Weights of a small GPT-style language model, trained from scratch on English Wikipedia: 6.84M parameters, tied embeddings.
Each number is 128 + 24 x the weight over its row's rms, rounded and kept within 0 to 255. Layers, rows and columns count from 0. The size above them is the row's rms in percent of the matrix's.

# layer 8 attention key, 192x192, rms 0.137, rows 64-127, columns 0-47
size [ 82  65  73  67  78  84  77  71  68  83  83  80  75  89  74  92  86  94  97  97 105  95 111 105 102  95 127 100 103 107  98 104  63  79  57  72  75  75  79  71  89  79  90  86  94  82  91  92  93  92  89 102  89  97  93 102  95  98 100 100 101 114  99 100]
[[125 106 104 101 166  82 110 123 143 135  91 121 105 100  90  97 128 113 114 147 142 155 124 143 126 128 150 122 112 139 108 133 117 158 103 122 104 117 101  85 107 139 122 159 116 118 115 112]
 [145 121 124 106 148 145 131 104 124 128 148 180 151 139 176 152 119 146 138 123 121  94 152 144 130 103  76 148 148 131 181 142 151  99  97 164 142 131 118 155 147 129 117  97 188 126 116 145]
 [138 157 156 146 124 175 156 117  95 134 119  85 147 163 146 162 123 151 114 119 140 116 163  95 146 107 138 121 132 138 105 142 135 132 150 104 153 160 145 162 163 125 121 110 119 144 145 135]
 [148 135 114 188 131 126 141  95 117 120 166 145 120 141 116 145 134 115 150 131 114 127 165 149 140 129 142 125  83 117 142 136 136  61 109 113 149 112 120 121 149 143 122  80 142 147 140 103]
 [166 120 145 117 147 145 116 153 106 122 122 154 113 107 121 145 120 105 125 126 112 150 171 131  88 129 139 130  81  93 136 118 112 123 137 171 153 121 118 118 122 130 131 115 130 124 113 137]
 [170 111 108 140 157 151 137  88  96 126  92 174 138 129 162 125 100 127  72 138 115 129 145 131 121 164  97 180 100 118 115 137 178 137 163 110 121 145 103 158 115 110 126 155 160  77 120  88]
 [103 114  91 108 150 129 170 139 104 156  95 126 129 115 117 133 131 157 121 128 166 137 137 142 149  95 171 127 158 127  80  91 122 114 162  92 118 127 118 171 122 121 162 126 113 118 111 124]
 [118 152 132 153 125 149 138 140 177  96 115 121 151 132 163 155 111 115 143 135 108 115 182 111 124 118  79 144 105 153 115 151 111 111 122 103 122 146 130 144 109 181 158 159 153 119 138 116]
 [130 116 114 152 137  90 155 161 106 146 148 163 126 131 122 140 101 137 160 154 142 140 146 125 101 111 144 126 167 114 129 141 184 120  95 108  87 133 139  52 130 125  79 118 161 145 125  98]
 [ 56 124 119 137 119 127 123 112 131 105 127 124 121 172 102 114 115 147 152 149 135 106  74 100 142 109 129  97 137 148 109 103 123 117 105 167 114 171 141  89 144 121 132 113 142 165 124 112]
 [118 147 131 138  77 131 139 159 155 115 115 151 141 131 105 126 130 118 118 124 128 145 157 108 144 168 124 135 137 138 127 130 128  85  77 125 129 105 172 144 130  60 124 160 156 124  95 114]
 [ 99 151 144 109 121 126 130 118  95 128 120 140 119 132 116 142 157 142 179 156 170 111 111 124 141  89 176 118 138 136 127 110 115  98 146 139 141 127 138  76 183  80 105 104  93 145 134 146]
 [153  93 150 117 156 133 138 147 121 119 159 155  65 148 105 170 119 133 171 122 151 139 121 119 134 131 102 136 131 135 155 115 120 147 129 152 155 125 129 106 131 146 125  91 128 119 125 165]
 [124 135 158 100 115 161 108  79 104 166  89 152 133 132 135 146 107 142 126 120 160 129 165  92 134 132 144 138 155 152 120 116 119 162 177 104 146  97 145 158 147 140 123 112 138 128 177 125]
 [125 131 129 125 130 129 107  71 154 146 133 114 101  95 139 104 165 140 131 126 158  94 117 181 113 145  84 139 119 121  97 104 131 124 152 109 127  90 144 130 126 147 121 109 148  96 139  92]
 [117 159 170 153 130 116 119 123 171 140 133 120 147 132 142 150 157 140 142 122 116 148  69 147 125  92 138  97 126  65 121 134 172  74 134 168  97  78 158 130 165 128 133 139 140 137 112 183]
 [101 134  96 156 132 136 170 114 140 126 117 134 133  99 138 154 133 116  74 106 138 153 146 131  90 158 100 113 142 163 150 110 124 178 118 116 161 143 139  86 109 128 106 142 118 154 127 142]
 [143 148  93 129 150 118 140 152 198 135 122 137 127 153  96 133  93 109 129 142 153 136 136 117 150 136 116  71 139  99  89 157 138 130  88 148 104 175 151 133 144 105 120 171 112 109 123 118]
 [176 117 144 100 153 113 125 105 166 126 112 110 156 124  97 117 119  95 100 157  83 109 138 119 105 135 126 142 114 148 157 111 177 171 118  91 133 147 147  78 117 153 108 105 146 110 137 130]
 [126 164 114 149 140 117 130 105 135 107 121 123 140 133 123 138 155 127 127 113 147 120 103 145  96 126 107 115 115 140 154  91 119 124 100 133 108 129 122 105 115 132 155 134 144 106 137 112]
 [129 112 138 142 138  90 134 126 122  89 120  95 119 143 162 139 127 131 161 149 100 136 124  99 139 125 135 154 103 113 111 138 153 138 133 104 130 118 117 149 159  96 137 164 120 128 132 138]
 [131 129 165 126 132 119 127  99 169  94 113  95 163 109 112 147 120 112 119 114 144 133 117 121 149 123  93 115 143 178 107  93 107 100 105 160  84  85 104 166 115 113 156 105  56 147 164 118]
 [142 152  99  84 138  84 107  84  95 155 132 118 131 142 133  91 101 149 180 144 138 125 121 136 151 147 119 115 127 111 138  70 145 145 144 135 112  96 132  98 144 123 140 106 109 141 187 125]
 [ 85 133 131 152  89 150 139 147 119 103 136 118 150 149  78 127 125 131 152 105 109 127 142 121 141 141 152 121 139 156  86 111 117 121 118  96 122  87 150 114 162  99 104 131 153 142 138 116]
 [ 76  94 149 105  96 151 136 122 125  98 142 139 165 151 133  90 123 146 178 113 111 136 168 132 111 153 124 135 164 113 107 119 127 137 111 145 127 119 110 118 115 117 132 104 125 149 155 114]
 [ 86 100 136  87 165 131  86 148 114  99  96 144  97 142 160 165 133 114 115 148  94 130 164 114 152 111 135 113  98 135 159 114 136 142  99 159 119 145 110 107 142 143 160 109 121 157 128 106]
 [107 137 101 122 123 111 122  97 152  98 107 121  98  91 146 104 142 146 115 111 113 125 139 131 172 139 126  82 154 161 112 146 125 134 104 175 128 100 127  90  97  98 139 142 114 135  90 116]
 [109 170 119  79  95 104 127 115 105 105 149 153 137 137 129 104 136 135 149 129 162 111 139 136 158 125 134 127 109  93 105 118 128 127 136  75 130 134 100  99 157 122 141  80 117 109 125 129]
 [109 144 147 150 152 154 166 119  96 159 136 189 152 103  99 127 135 166 132 132 136 119 108 137 145 132 133 132 118 107 160  99 160 114 101 143 156 175 120 130 154  86 116 156  91 147 139 100]
 [137 151 131 115 111  70  69 120 137  90 120 139  82 135 130 157 128 137 143  80 118 131 118 123 160 170 132 100 158 125 188 134 151 152 125 140 111 126 142 123 120 105 184 133 140 100 116 153]
 [101 102 102 176 153 136 144 157 125 104 133 164  89 105 141 146 117 115 125 125 158 152 123 157 116 150 145 111 109 174 113 116  99 142 122 104 138 168 143 112 168 127 170 122 156  97 141 107]
 [149 116 120  99 148 101  95 129 129 157 124 146 114 133 116  97 115 139 149 122  85 173 119 139 176 179 152 145  86 159 139 131 105  97  96 105 132 148 128 156 106 119 176 102 121 111 106 123]
 [143  95 141 133 115 127 113 121 118 127  92 110 155 116 158 101 124 113 159 118 119 133 116 111 110 139 104 129 173 119 121 102 120  97 160 121 124 137 145 181  98 130 120 139 112 120 142 123]
 [ 99 132 105 106 150 120 112 105 130 160 119 135  75 110  95 103 116 148  71 114  85 119 153 172 110 139 109 124 118 157 120 116 131 131 112 127 144 116 122 116 115 148 136 153 124 105 141 109]
 [150 118 140  99 143 130 116  97 114 149 149 177 162 105 113 131 123 126 174 120 137 159  94 121 155  82 148 119 118  84 112 132 160 119 132 156 136 152 115 147  79 138 130 115 108 122 158 137]
 [127 137 111  81 160 116 125 102  83 160 168 123 100 112 118 154 154 121 136 157 139 148 157 148  98 157 142  96  97 145 133 114 127 121  41 131 164 137 154 100 179 115 121 102 143 142 128 108]
 [136 141  82 110 127 122 162 115 153 166 135 158 105 119 131  85 116 149  75 145 108 104 150 111 145 178 136 115  93 138 121 110 139 135 112 110 156 127 166 101 109 112 151  94 134 140 160 125]
 [160 156 126 103 217  99  91 125 146 177 133 182 142 110  99 115 142 124 113 129 131 124 153 141 136 104 151 108 112  96 140 114 171 149  99 124 103  82 120  69 130 148 124 104 157 142 112  85]
 [111 122  99 130  90 152 101  97 155 173 123 124 125 119 129 144 140 159 159 119  73 115  80 154 130 152 108 132 132 112 141 118 110 113 127 126 162 117  80 123 130 107 139 144 136 153 118 103]
 [ 87 134 135  97 101 111 113  76 158 107 103 134 100 117 129 127 143 149 161 113 120 135 173 118 184 124 136 119 121 136 126 135  56 100 105 127 142 141 192 133 144 129 123 104 144 122 161 145]
 [123  92 174 145 120 136 111 108 166 182  86 149 127  75 150 121 156 133 131 136 135 132 162 142 157 137 135  99 128 149 107 132 112 138 135 113 143 135 156 136 112 157 141 173 155 119 153 110]
 [127 161 116 169 137 129 115 124 150 176 129 162 106 130 118 115 145 120 136  99 158 148 163 122 117 146 136 101  90 116 162 132  94 143 169 114 160 141 166 157 126  99 106 135  77 115 167 133]
 [146  98 110 157 138 126 119 147 134 125 157 130 131 158 114 135 154 107 112 124 180 161 118 163  87 109 120 122 159 113 134  96 113 166  97 164  71 128 123 116 139 160  90 119 156 117 139 114]
 [166 146 115 141 158 131  95 168 141 113 141 124 133 143 132 120  98 138 124 120 117 188  86 139  99 128 115 140 155 178 115 109 150 129 113 126 114 139 110 102  92 151 109 110 134 138 115 132]
 [124 119 139 118 155 120 127 109 138  87 142 145 149 146 140 151  94 119 105 141  85 104 145 112 123 134 106 103 128 131 107 133  94 157  62 127 144 114 136 136 152 163 128 149 168 102  63 185]
 [114 155 178 108  81  99 132 136 117 176 156 146  95 136 124 141 166 154 143 142 112 142 111 128 146 134 122 107 114 139 177 146 130  94 116 153 149 137 116 126 126 150 134 141 100  72 155 133]
 [113 119 154 116 118 111 140 122 120 168 129 119 154 120  91 101 124 136 167  99 127 150 103 126 128 135 131  84 138  94 111 114 140  94 124 167 141 125 133 121 163 153 131  98 142 143 134 119]
 [102 161 118 105 104 117 170 118  94 124 150 124 130 118  88 154 101 137 165 117 108  75 114 104 155 128 124 157 143 179 121 141 120  95 101 109 124 110 127 148 133  84 125 131  87 150 141 125]
 [110 168 137 136 122 175 109  87 107 172 159 138 113 106 115 129  81  88 179  88 126 133  88 147 201 110 122 168 119 130 107 132  96 141 135  78 133 113 134 114 124 118 129 166 137 126 113 171]
 [133 134 123 147 142 150 124 125 129 156 108 114 117 103 144 156 138 111 133 115 125 118 129 109 133 148 118 145 101 139  94 151 141 156  85 143 113 126 206 116 154 159 163 160 124  73 139 115]
 [140 130 129 123 116 141 128 142 148 190 133 128 143 148  84 135 158 169  88 113 117 117 115  87 129  93 142 140  94 122 134 112 113 103  84 123 113 168 109  99  81 161 125 148 116 121 128 100]
 [147 162 124 124 143 146 123 134  95 172 154 130 136 138 141 116 106 137 126 131 123 141 147 127  91 108 109 139 143 107  78 123 170 110 161  95 123 126 137  98  92 161 132 139 123 109 140 146]
 [136 110  90 144 126  88 116  96 125  81 137 153  93 125 122 125 134 132 111 151  98 125 106 140 119 142 115 152 167  93 155 171 183 118 131  68 160 146 108 130 121  87 146 119 137 163 121 103]
 [128 128 105 138 123 115 131 148 189 100 156 117  93 110 146 106 149 107 131 195 124  90 130 154 177 156 198 105 149 118 160 116 130 178  78 147 127 114 134 120 145 125 150 120 110 143 137 130]
 [ 83 122 117 151 112 144 127 114 126 129 123 153 122 111 142 107  80 152 151 131 183  93 115  99 156 118 137 121 119 165 121 149 108  79 112 149 120 148 160 163 112  90 128 158 177 122 144 122]
 [117 167 111 182 131 135 110 129 138 155  95 129  98 123 129 163 171 114  78 144 123 155 113 133 115 135 139 131 116 188 151 120  99 129 130  97 110 120 156 101 129 135 116  92 125 146 132 128]
 [127 124 117 120 134  83  99 162 131 138 139 159 111 149 104 121 105 141 143 108 127 113 144 122 129  89 109 157  61 175 105 122 124 133 118 116 168 138 126 136 175 118 104 157 171 115 102 160]
 [158 129 133  94  99 123 133 127 109 173 119 140 112 119 129 126 139 119 114 109  93 123  90 129 147  78 120 114 158 124 154 142 115  98 149 168 150 112 155 144 109 137 132 106 107 135 141 144]
 [135  48 167 187 117 105 131 183 135 169 102 116 132 124 127  88 141 121 135 132 133 154 120 128 145 116 128 134 109 129 154 122  93 149 156 122 109 151 145 127 114  90 135  96 136 155 169 107]
 [111 122 158 123  88 144 108  95 133 130 110 145 173 116 107 112 111 131  92 138 129 142  97 140 138 103 128 163 116 158 161  96 128 125 111 115 112  94  78 124 170 121 134 127 152 153 127 181]
 [140 121 131  94 176 144 145  96 158 128 123 145 138 137 115 154 127 145 136 145 143 130 100 106 111  93 108 125 166 136 127  93 112 125 129  96  96 106 137 129 113 178 109 143 145 130 132 159]
 [203 168 116 121 150 124 101 141 137 125 114 117 135 150 131 126 100  91 126 153 105 176 138 144 126 121 103 155 115 135 100 135 109  56 144 155 122 121 183 153 137  85 123 139 142  98 114 164]
 [124  73 121 140 153 117  85 143 128 107 147 129 137 127 124 148 170 130 177 127 111 167 126 119 130 134 114 132 116 135  98 136 113 179 101 133 118  93 120  95 110 123 127 116 126 120  89  85]
 [129 155 112 116 152 119 116 137 147  99 183  91 138 114  93 118 120  96 177 171 142 167 153 160 134 117 143 143 132 136  98 156  94 110  92 138 114 119 157 121  90 137 121 120 152 158 111  94]]
# layer 8 attention query, 192x192, rms 0.128, rows 65-127, columns 0-47
size [ 83  88  77  88  94  83  85  79  94  87  93  75 101  90  95  99  96  89 102 100  96 112 107 108  99 116 105 103 107 101 109 101  85  74  87  82  78  93  88  79  88 100  88  99  94  92 107  99 103 103  96 107 104 109 105  96 113 114 108 103 114 110 110]
[[134 121 108 152 150 118  97  93 141 158 120 139 145 112 109 140 119 131 104 130 141 132 180 159 169 211 110 155  96 160 122 158 131 154 119  74 144 137 125 106 146 116 160 130  92 130 150 123]
 [ 82  81 121 129 105 141 131 107 144 116 158 124 196 146 126 111 115  86 124 122 106 118 116 125 139  90 155 120 138 126 165  78 161 133 126 147 128 111 103 106  98 131 124  78 147 178 141  99]
 [136 141 119 112 127 134 127 138 131 113 116 140 113 103 112 194 105 158 143 141 168 121 150 195 137 128 140 163 130 156 129  95  93  58 152 138 110 147 112  86 127 161  88 131 161 162 159 109]
 [113 158 130 113 175 159 100 154 126 203 107 102 131 117 115 144 138 122 105 111 132 104 116 107 144 179 120 128 103 168 124 126  83 139 180 137  92 124 121 111 135 146 125  90 134 112 171 151]
 [130 131 125 128 128 113 135 136 127 177 191 142 152 118 145 116 131 123 157  99 106 116  70 155  94 175 129 141  81 101  76 158 145 125 105 156 135 140  85  93 127 141 109  99 130 118 170 159]
 [119 102 109 123  98 126 138 109 107 140 164  90 136 147 126 128  92 178 153 164 158 104  92 165 163 142 103 138  88  99 134  93 144 141 125 105 157  69 133 178  99  85 118 107 143 124 180 128]
 [135 119 111 111 125 150 161  98 126 120 134 103 134 112 111 159 113 108 152 112 118 123 177  92 164 124 119 148 104 163 107 112 142 139 152 116 171 121 143 147 128  95 140  90 137 121 155  80]
 [139 117 137 112 147 126 113 133 168  48 111 159 104 113 134 175 150 143 112 122 121 129 151 158 134 146 108 117 154 161 124 111 120 134 157 116 153 161 107  86 139 137 120  89  73 129 139 114]
 [ 99 121 132 140  98  94 140 143 135 155 129 164 116 151 124 116 137 131 163 126 135 124 120 125 130 138 110 151 117 107 157 134 136 123 116 130  88 131  90 139 131 124 164 144 111 138 102 107]
 [135 106 152 124 170 109 164 133 145 150 123  97  97 154 114 137  99 139  99 125 167 135 131 172 134 163 125  77 159 120 169 144  98 114 131 132 119 152  57 166 115 134 112 129 127 141 160  89]
 [121  87 109 103  75 105 138 141 130 145 151  89 112 129 103  69 189 141  96  97 164 149 127 173 136 158 100 147 172 137 141 117 132 121 141 132  86 111  95 146 156 119 136 144 150 112 140 108]
 [126 136 128 136 142  99 118 153 122 105 171  95 138 152 120 114 161 134  66  79 114 113 136 100 144 126 123 144 156 146 142 105 122 114 120 104  90 141  72  98 141 152 112 125 150 132 140 152]
 [135  65 101 123 117  97 109  72 156 152 155 136 150 169 115 123 124 161  93 133 133 132  92 121 104 135 115 120 136 153 127 118 176 107 133 115 125 154 120 142 113 148 134 147 139  90 144 124]
 [174 139 118 100 192 185 129 135 138 117 125 117 145 152 142 165  89 139 102 110 156 139 121 104 127  73 159 144 118 124 113 125 135  84 106 101 109 147 143 115 104 145 134 142 147 113 120 155]
 [127 124 178  95  92 136 108 109 144 111 167  95 133 143 115 140 129 124 121 109 126  95 128 128 147 124 162 141 159 131 152 148 109 108 141 121 128 108 127 115 112 127 122 133 121 173 113 151]
 [153 145 107 132 106 130 106 141 139 119 149 204 136  98 155 118 121 123 107 166  77 142 112  96 106 106 106  92 121 121 146 148 158 116 105 105 153 134 123 110 116 141 143 157 118 114 100 115]
 [106 159 177 111 141  92 157 101 129 150 108 133 124 177 156 139 112 104 125  86 119 131 126 131 124 154 102 141 156 104 164 149  95 109 144 143 118 123 105 168 167 132 150 140 124 118 116 106]
 [124 144 173 170 111 160 141 113 109 100 125 175 127  92 136  96 168 118 137 115 135 117 146 106 145 104 124 126 157 107 139 105  80 142 175 109 102 156 111 108  82 135  92 114 147 152 117 125]
 [109 120 114 124 129 112 156  73 109 122 109 161 129 113 119 125 147 141 107 103 124 118 159 130 144  93 135  89 143 148 162 128 147 202 111 116  84 146 135 151 125 118 148 166 138 101 120 143]
 [119 134 143  94 152  94 108  92 142 121  91 110 101 134 127 130  92 130 172 132 143  98 129 117 176 130 119 166  98 105  81 180 133 150 177 144  88 117 140 117 156 118 128 107 110 157 109 133]
 [127 131 128 129 108 158 137 113 124 117 149 122 121 125 145 104 129  99 127 154 146  99 115 109 165  90 142 109 114 117 144 115 132 118 109 103 170  48 100 102 102 133 125 113 162 159 156 139]
 [142 139 128 108 112 129 134 138 116 140 144 139  97 152  98  86 137 119 129 144 149  90 151 107 162 194 152 125 151 147  88 129 117 136  98 128 186 110 122 148  76 144 155  85 163  79 149 128]
 [ 96  91 129 173 109 100 156 107 100 136 154 148  92 118 130  93 129 136 130 125 129 155 132 112 132 155 138 123 146 121 150 159 128 116 153 132  76 130 140 146 163 117 138 144 116 132 143 108]
 [ 99 149 119 118 132 144  92 133  92 141 128 141 147  98  91 111 136 121  76 163 133 131 137 134 104 113 161 139 137 141 112 101 117 143 106  93 106 118 152 140 134 166 133 106 114 116 150 139]
 [121 147 101 163 121 136  97 120 128 134 131 136 102 165 113 158 143 127 110 141  76 108 156  82 163 139 136 170 155 151 100 112 132 133 107 130 123 105 153 120 143 165 142 143 150 141 144 124]
 [115 145 166 102 112 130 100 114 145 132  98 150 103 130  95 114 109  85 108 108 129  95 105  92 159  96 146 150 111  97 108 160 156 118  76 154 123 108 163  93 159 124 140 112 115 141 149 123]
 [116 120 124 140 150 131  99 136 127  90 134 105 133 145 132 104 136 113 102 121 112 142 143 137 118 126 185 185 140 148 114 130 140 113 102 134  92 158 136 104 113  99  95 110 115  92 153 131]
 [118 170  57 124 139 110 147 141 101 119 118 153 151 124 121 122 112 130 131 169 147 119 161 146 138 145 130 128 126 114 129 169 116 104 115  89 123 102 117 134 123 117 102  83  75 122 139 119]
 [ 94 121 161 115 125  99 159 113  99  93 135 123 112 153 117  86 142 174 112  88  96 138 142  79 140 134 103 179 111  77 128 136 144 179 160 113 122 172 141 138 136 115  86 130 126 125 167 167]
 [129 104 155 108 149 157  75 160 159 140 148 170 131 120 153 164 132  98 139 115  96 130 145 132 136 169 140 135 136 102 129 102 125 154 104 125 122  86 128 105 125  89 134 123 138 133  99 108]
 [137 147 147 142 120 127  94 166 133 138 116 123 142 152 119 162 160 132 137  68  68 140 121  91 158 136 164 139 142 138 163 156 126 108 137 124 161 142 178 151 137 129 120  99 127 107 151 106]
 [132 121  99 180 104 192 157 114 124 124 163 143 129 139 135 134 142 147 150  84  79 145 167  91 156  89 150 107 118 113 114  95 125  99 101 149 152 144 116 143 126 105  98 106 160 134 153 107]
 [144 125 169 115 130 107 138 143 123 115 131 112 119 150 139 143 116 124 133 139 149 118 110 125  82 162 142 124 121  94 103 163 127 136 117 106 139  81 170 140 153 112 146 173 102 142  97 144]
 [121 193 196 127 152 105 132 128 154 121 102  94 152 114 159 131 111 118 143 109 136 139 158 174 108 127 115  89 123  96 168 145 151 102 151 126 134 122 170  87 183 127 103 138  83 128 133 107]
 [ 96 129 142 147 137 117 108 114 160 134 111 114 148 131 119 108 133 135  98 120 128 132 131  94 146 125 132 113 165 157 116 132 130 148 151  94  68 117 151 114 132 109 142 146 106 156 144 138]
 [133 113 103 135 132 134 118 130 131 126 124 142  58 132 119 148 174 101 109 106 113 110 154 139 110 138 148  93 188 148 118 158  91 142 129 129 100 128 128 127 131  86 159 169 142 116 123 117]
 [ 75 142 132 122  55 127 128 145 159  96 162 106 101 168  90 152 160  75 138  99 151 127 164 157 134 153 130 131 155 149 117 141  94 136 126 152 137 117 102 123 122 138 143 166 131 120 131 116]
 [139 118 151 109 134 110 125  70 161 151 106 116 137 109 158  95 139 109 107  96  91 100 132 133 106 125 114 100 176 137 154 179 155 119 135 109 131 117 153 116 128  98 107 127  84 105 134 147]
 [114 139 152  76  92 109 136 147 144 134 110 107 129 133  99  85 182  97 150 135 159 134 113 163 154 112 106 119 167 137 132 143 139 132 176 118 116 104 146 108 173  78 122 113 121 118 131 120]
 [102 152 166  87 126 116 112 153 142  97 109 139 117 103  98 178 138 129 133 129 134 127 152 155 119 116 140 161 143 165 124 176 134 122 173 129  89 117 136  87 138  98 123 104 140 140 127  89]
 [135 119 143 144 119 138 122 163 129  73  95 140  88 158 166 105 168  88 110  96 145 149 172 181  79 155 104 171 187 112 102 147 130 162 134 113 134 131  84 130 116 151  97 142 140 110  86 146]
 [152 100 150 122 114 110 149 146 140 101 118 134 124 119 162 143 117 103 132 159 102 149 122 146 111 124 114 122  93 161 170 116 115 136 168 149 132 138  94 142 110 148 151 133 170 156  87 120]
 [126 156 154 107 140 136 138 152 149 116  94 162 112 127 196  53 132 106 109  97 124 133 122 131 118 138 137 102  85 153 122 154 106 130  91 148 127 129 103 143 118 114 131 105 114 140 127 131]
 [ 98 124 142 170 138  86 122 120 141 157 113 109 138 122 140 125 137 127 106 112 132 139 118 138 147 141 139 112 105 135 104 124  87 119  73 100  77 110 159 120 144 172 131 158 114 141 147 165]
 [114  99 119 117 132 140 106 128 136 155 142 141  98 149 100  98  88 121 129 113 126 137 106 122 157 168 135 164 120 135 147 151  92  61 115 151 105 128 136 162 147 100 127 133 141 150  97  79]
 [117 134 111  92  59 169  86 120 115 164 116 146 127 110 132 123 129 139 161 108 117  94  86 108 153 143 109 140 149 122  93 166 156 125 108 133 121 134 150  78 101  74 159 130 116 146 115 128]
 [121 125 148 187  85 120 135 114 120  85  98 151 114 140  90  97 151 174 162 125 116 117 136 119 135 100 160 121 164 104 124 130 115 142 119 126 130 112 190 159 132 113 132 133 109  85 157 105]
 [150 127  89 109 108 160 101 150 117 141 111 159 143 135 119 177 152 133 115 152 144 138 122 126  72 109  99 132 165 139 100 109 161 134 165 125 116 176 142 157 131 132 134 149 100  88 120 128]
 [165  86 126 100 175 127 153 151 115 178 143 154  90  97 115 154 108 142 132 139 130  93 131  81 123 144 132 156 126 153 154  99 123 170 162 114 106 143 119 126 106 175 101 103 128 111 122 140]
 [162 104 171 134 182 170 145 154 142 130 140 119 151 181 146 123 108 134 113 131 134 133 151  98 152 121 140 140 138 133  90 133 137 115 112 129 171 168  86 130 110 132 123 157 173 107 129 100]
 [145 117 128 119 125  99 106 160 159 175 136 120 190 152 130 170 131  94 137  86 119 137 108  81 174 128 123 114 147 132 130 126 103 130 150 139 117 159 118 129 133 100 128 103 135 150 117 154]
 [182 130 131  93 146  89 122 146 164 154 143 134 134 129 157 173  98 173  91 136 119 174 123 125 108 119 124 137  97 132 135  90 158 136 100 125 123 126 124 157  99 158 128 119 123  96 129 148]
 [119 148 146 142 147 153  81 107  98 154 163 102 110 122 137 104 176 136 149 125 122 138 170  99 116 147 159 141 129 157 128 148 127  95 131 161  88 143 178 132 115  92  93 121  84 167 160 150]
 [125 138 123 160 127 133 112 155 106  88 120 108 126 101 162  92 110 121 136 129 139 138 144 157 124 128 130 102 125  96 119 144 145 136 147  68  79 134 129 142 118  90 126 119 102 136 110  74]
 [117 117 148 111  80 116 125 145 171  79 110  97 157 132 123 163 163  90 104 118 177 146  84 148 129 129 124 155 106 153 174 151 129 152 110  99 131 117 135 134 135 119 174 154 115 103 126 102]
 [120 144  83 119 133  95 181 141 174 186 139  92 108 130 136 146 170 106 106 111 159 135 134 116 108 167 126 110 162 140 136 118 151 187  98 117 143 124 162 137 108 127 123 159 102  96 154 123]
 [124 128 117 114  99  88 141 147 134 177 166 147 155 144  94  91 125 129 146 131 163 146 149 129 108  64 134 106 132 152 140 116 108 113 143  81 134 114 136 110  94 103 121 168 118 161  96 143]
 [151 159 130 100 158 146 147 133 142 110 136 167 101 147 132 117 137 136 110 145 122 169 157 177 126 117 137 137 129 130 139 136 122 114 140 130 165 133  74 151 100 139 132 131  98  93 115 118]
 [119 153 121 116 153 165 133 151 110  40 123 119 138 117 156  99 146 133 148 122 133 115 160 134 125 138 113 115  87 147  70 115 134 131 174  90 138 150 109 145 119  99  98 114 118 126 158 119]
 [ 52 119 119  99 152 116 162 146 119 129 129 192 116 116 155  98 131 157 131  87 132  93 112 155 106 139  81  96 112 132 124 134 120  87 124 108 126 116  94 151 103 132  99 124 124 141 127 132]
 [147 126 119 133 152 149 164 108 101  85 126 120 169 126 112 124 139  97 116 115 160 160 117 103 132 146 109 101 126 126 104  92 105 125 135 119 146 132 133 153 170 138 127 131 140 100 133 139]
 [117 130 163 123  89 141 115 178 182 108 141  67 107 107 125 100 160 125 144 126 118 151 141 124  92 123 132  87 112 134 121 124 144 137 102 181  99 152 166 129 109 138 111 152 140 124 135  76]
 [ 59 147 113 135  87 166 148 145 109 106 127 128 134 145 150 129 137 120 147 177 131 129 166 165 124 131 173 122 138 112 135  84 128 166 130 117 152 113 136 152 155 145 136 133 119 134 117 140]]
# layer 8 attention value, 192x192, rms 0.214, rows 64-69, columns 0-47
size [ 89  84  89  79  86  82]
[[128 124 108 127 120  73 115 117 139 114 102  94 117 117 106 123 141 147 133  90 111 104  99 117 120 127 144 126 154  83 117 134 129 167 116 108 151 163 101 127 118 111  98 167  96 136 128 160]
 [133 114 126 131 100 144 108 162 142 133 124 118 148 150 119 171 166 126 174 137 117 143 131 131 110 122 148 106 138 162 139  98 103 142 167  96 187 113 149 157 117 104 153 121 152 153 148 136]
 [ 72 129 153 157 134 135 138 127 118 138 152 102 118 126 123 108 132 130 180 125 159 127 102 129 128 167 120 118  94 155 105 125  99 155 144 100 158 110 131  83 179 126 106 104 143 116 146 151]
 [105 139 132 165 124 157 113 143 172 161 139  86 165  79 143 123 198 110 154 137 143 104  94 152 148 104 107 137 143  87 149 124 170 144 143 134 144 100 148 101 167 138 147 132 114 155 140 127]
 [ 95 155 117 136 118 132 118  91 115 118 160 142 128 141 143 124 115 175 108 103 102 144 168 133 106 113 112 135 120  81 126 167 145 134 144 126 152 102 133 154 142 115 142 139 126  99  94 160]
 [138 171 166 132  85 157 175 114 124 121 151 158 127 124 117 120 116 113 136 101 139 120 106 129 134 110 102 127 121 127 127 167 112 143 130 133 108 145 123 143 119 146 140 120 146 102  99 173]]
# layer 8 attention output (transposed), 192x192, rms 0.161, rows 64-68, columns 0-47
size [ 88  88  93  84  84]
[[124 147 138 168 161 129 127 131  62 177 126  98 134  95 154 126 131 123 121 136 162 102 163 134 115 162  96 121  90 138  98  83 112 152 118 121 122 163 126 117 114 106 135 107 133 126 138 116]
 [134 132 147 157 124 131 128  84 140 172  84 104 108 121  99 109 127 132 128 140 155 101 140 108 143 129 108 154 153 114 117 102 140 109  83  96 178 128 128 120 142 134  97 128  82 206 119 126]
 [166 113 147 142 154 108 163 133 101 116 129 125 132 120 128 157 128 171 163 100 131 129 109 113 123 118 118 142  78 153 156 114 164 152 140 140  96 161 148 187 125 144 112 124 107 115 130 162]
 [ 78 154 142 123  95  94 135 142  89  90 125 135 135 147 109 131 131 151 116 141 141 122 110 155 119 137  84 108 152 106 149 150 107 175 135 129  76 101 128 137 125 147 161 135 137 126  86 130]
 [144 117  97 132 166 131  77 152 123 131 134  94 130 118 158  89 135  96 114 123 138 118 112 150 138 152 127  99  97 135 101 147 124 119 140 116  92 134 119 124 130 126 142  68 118 132 158 136]]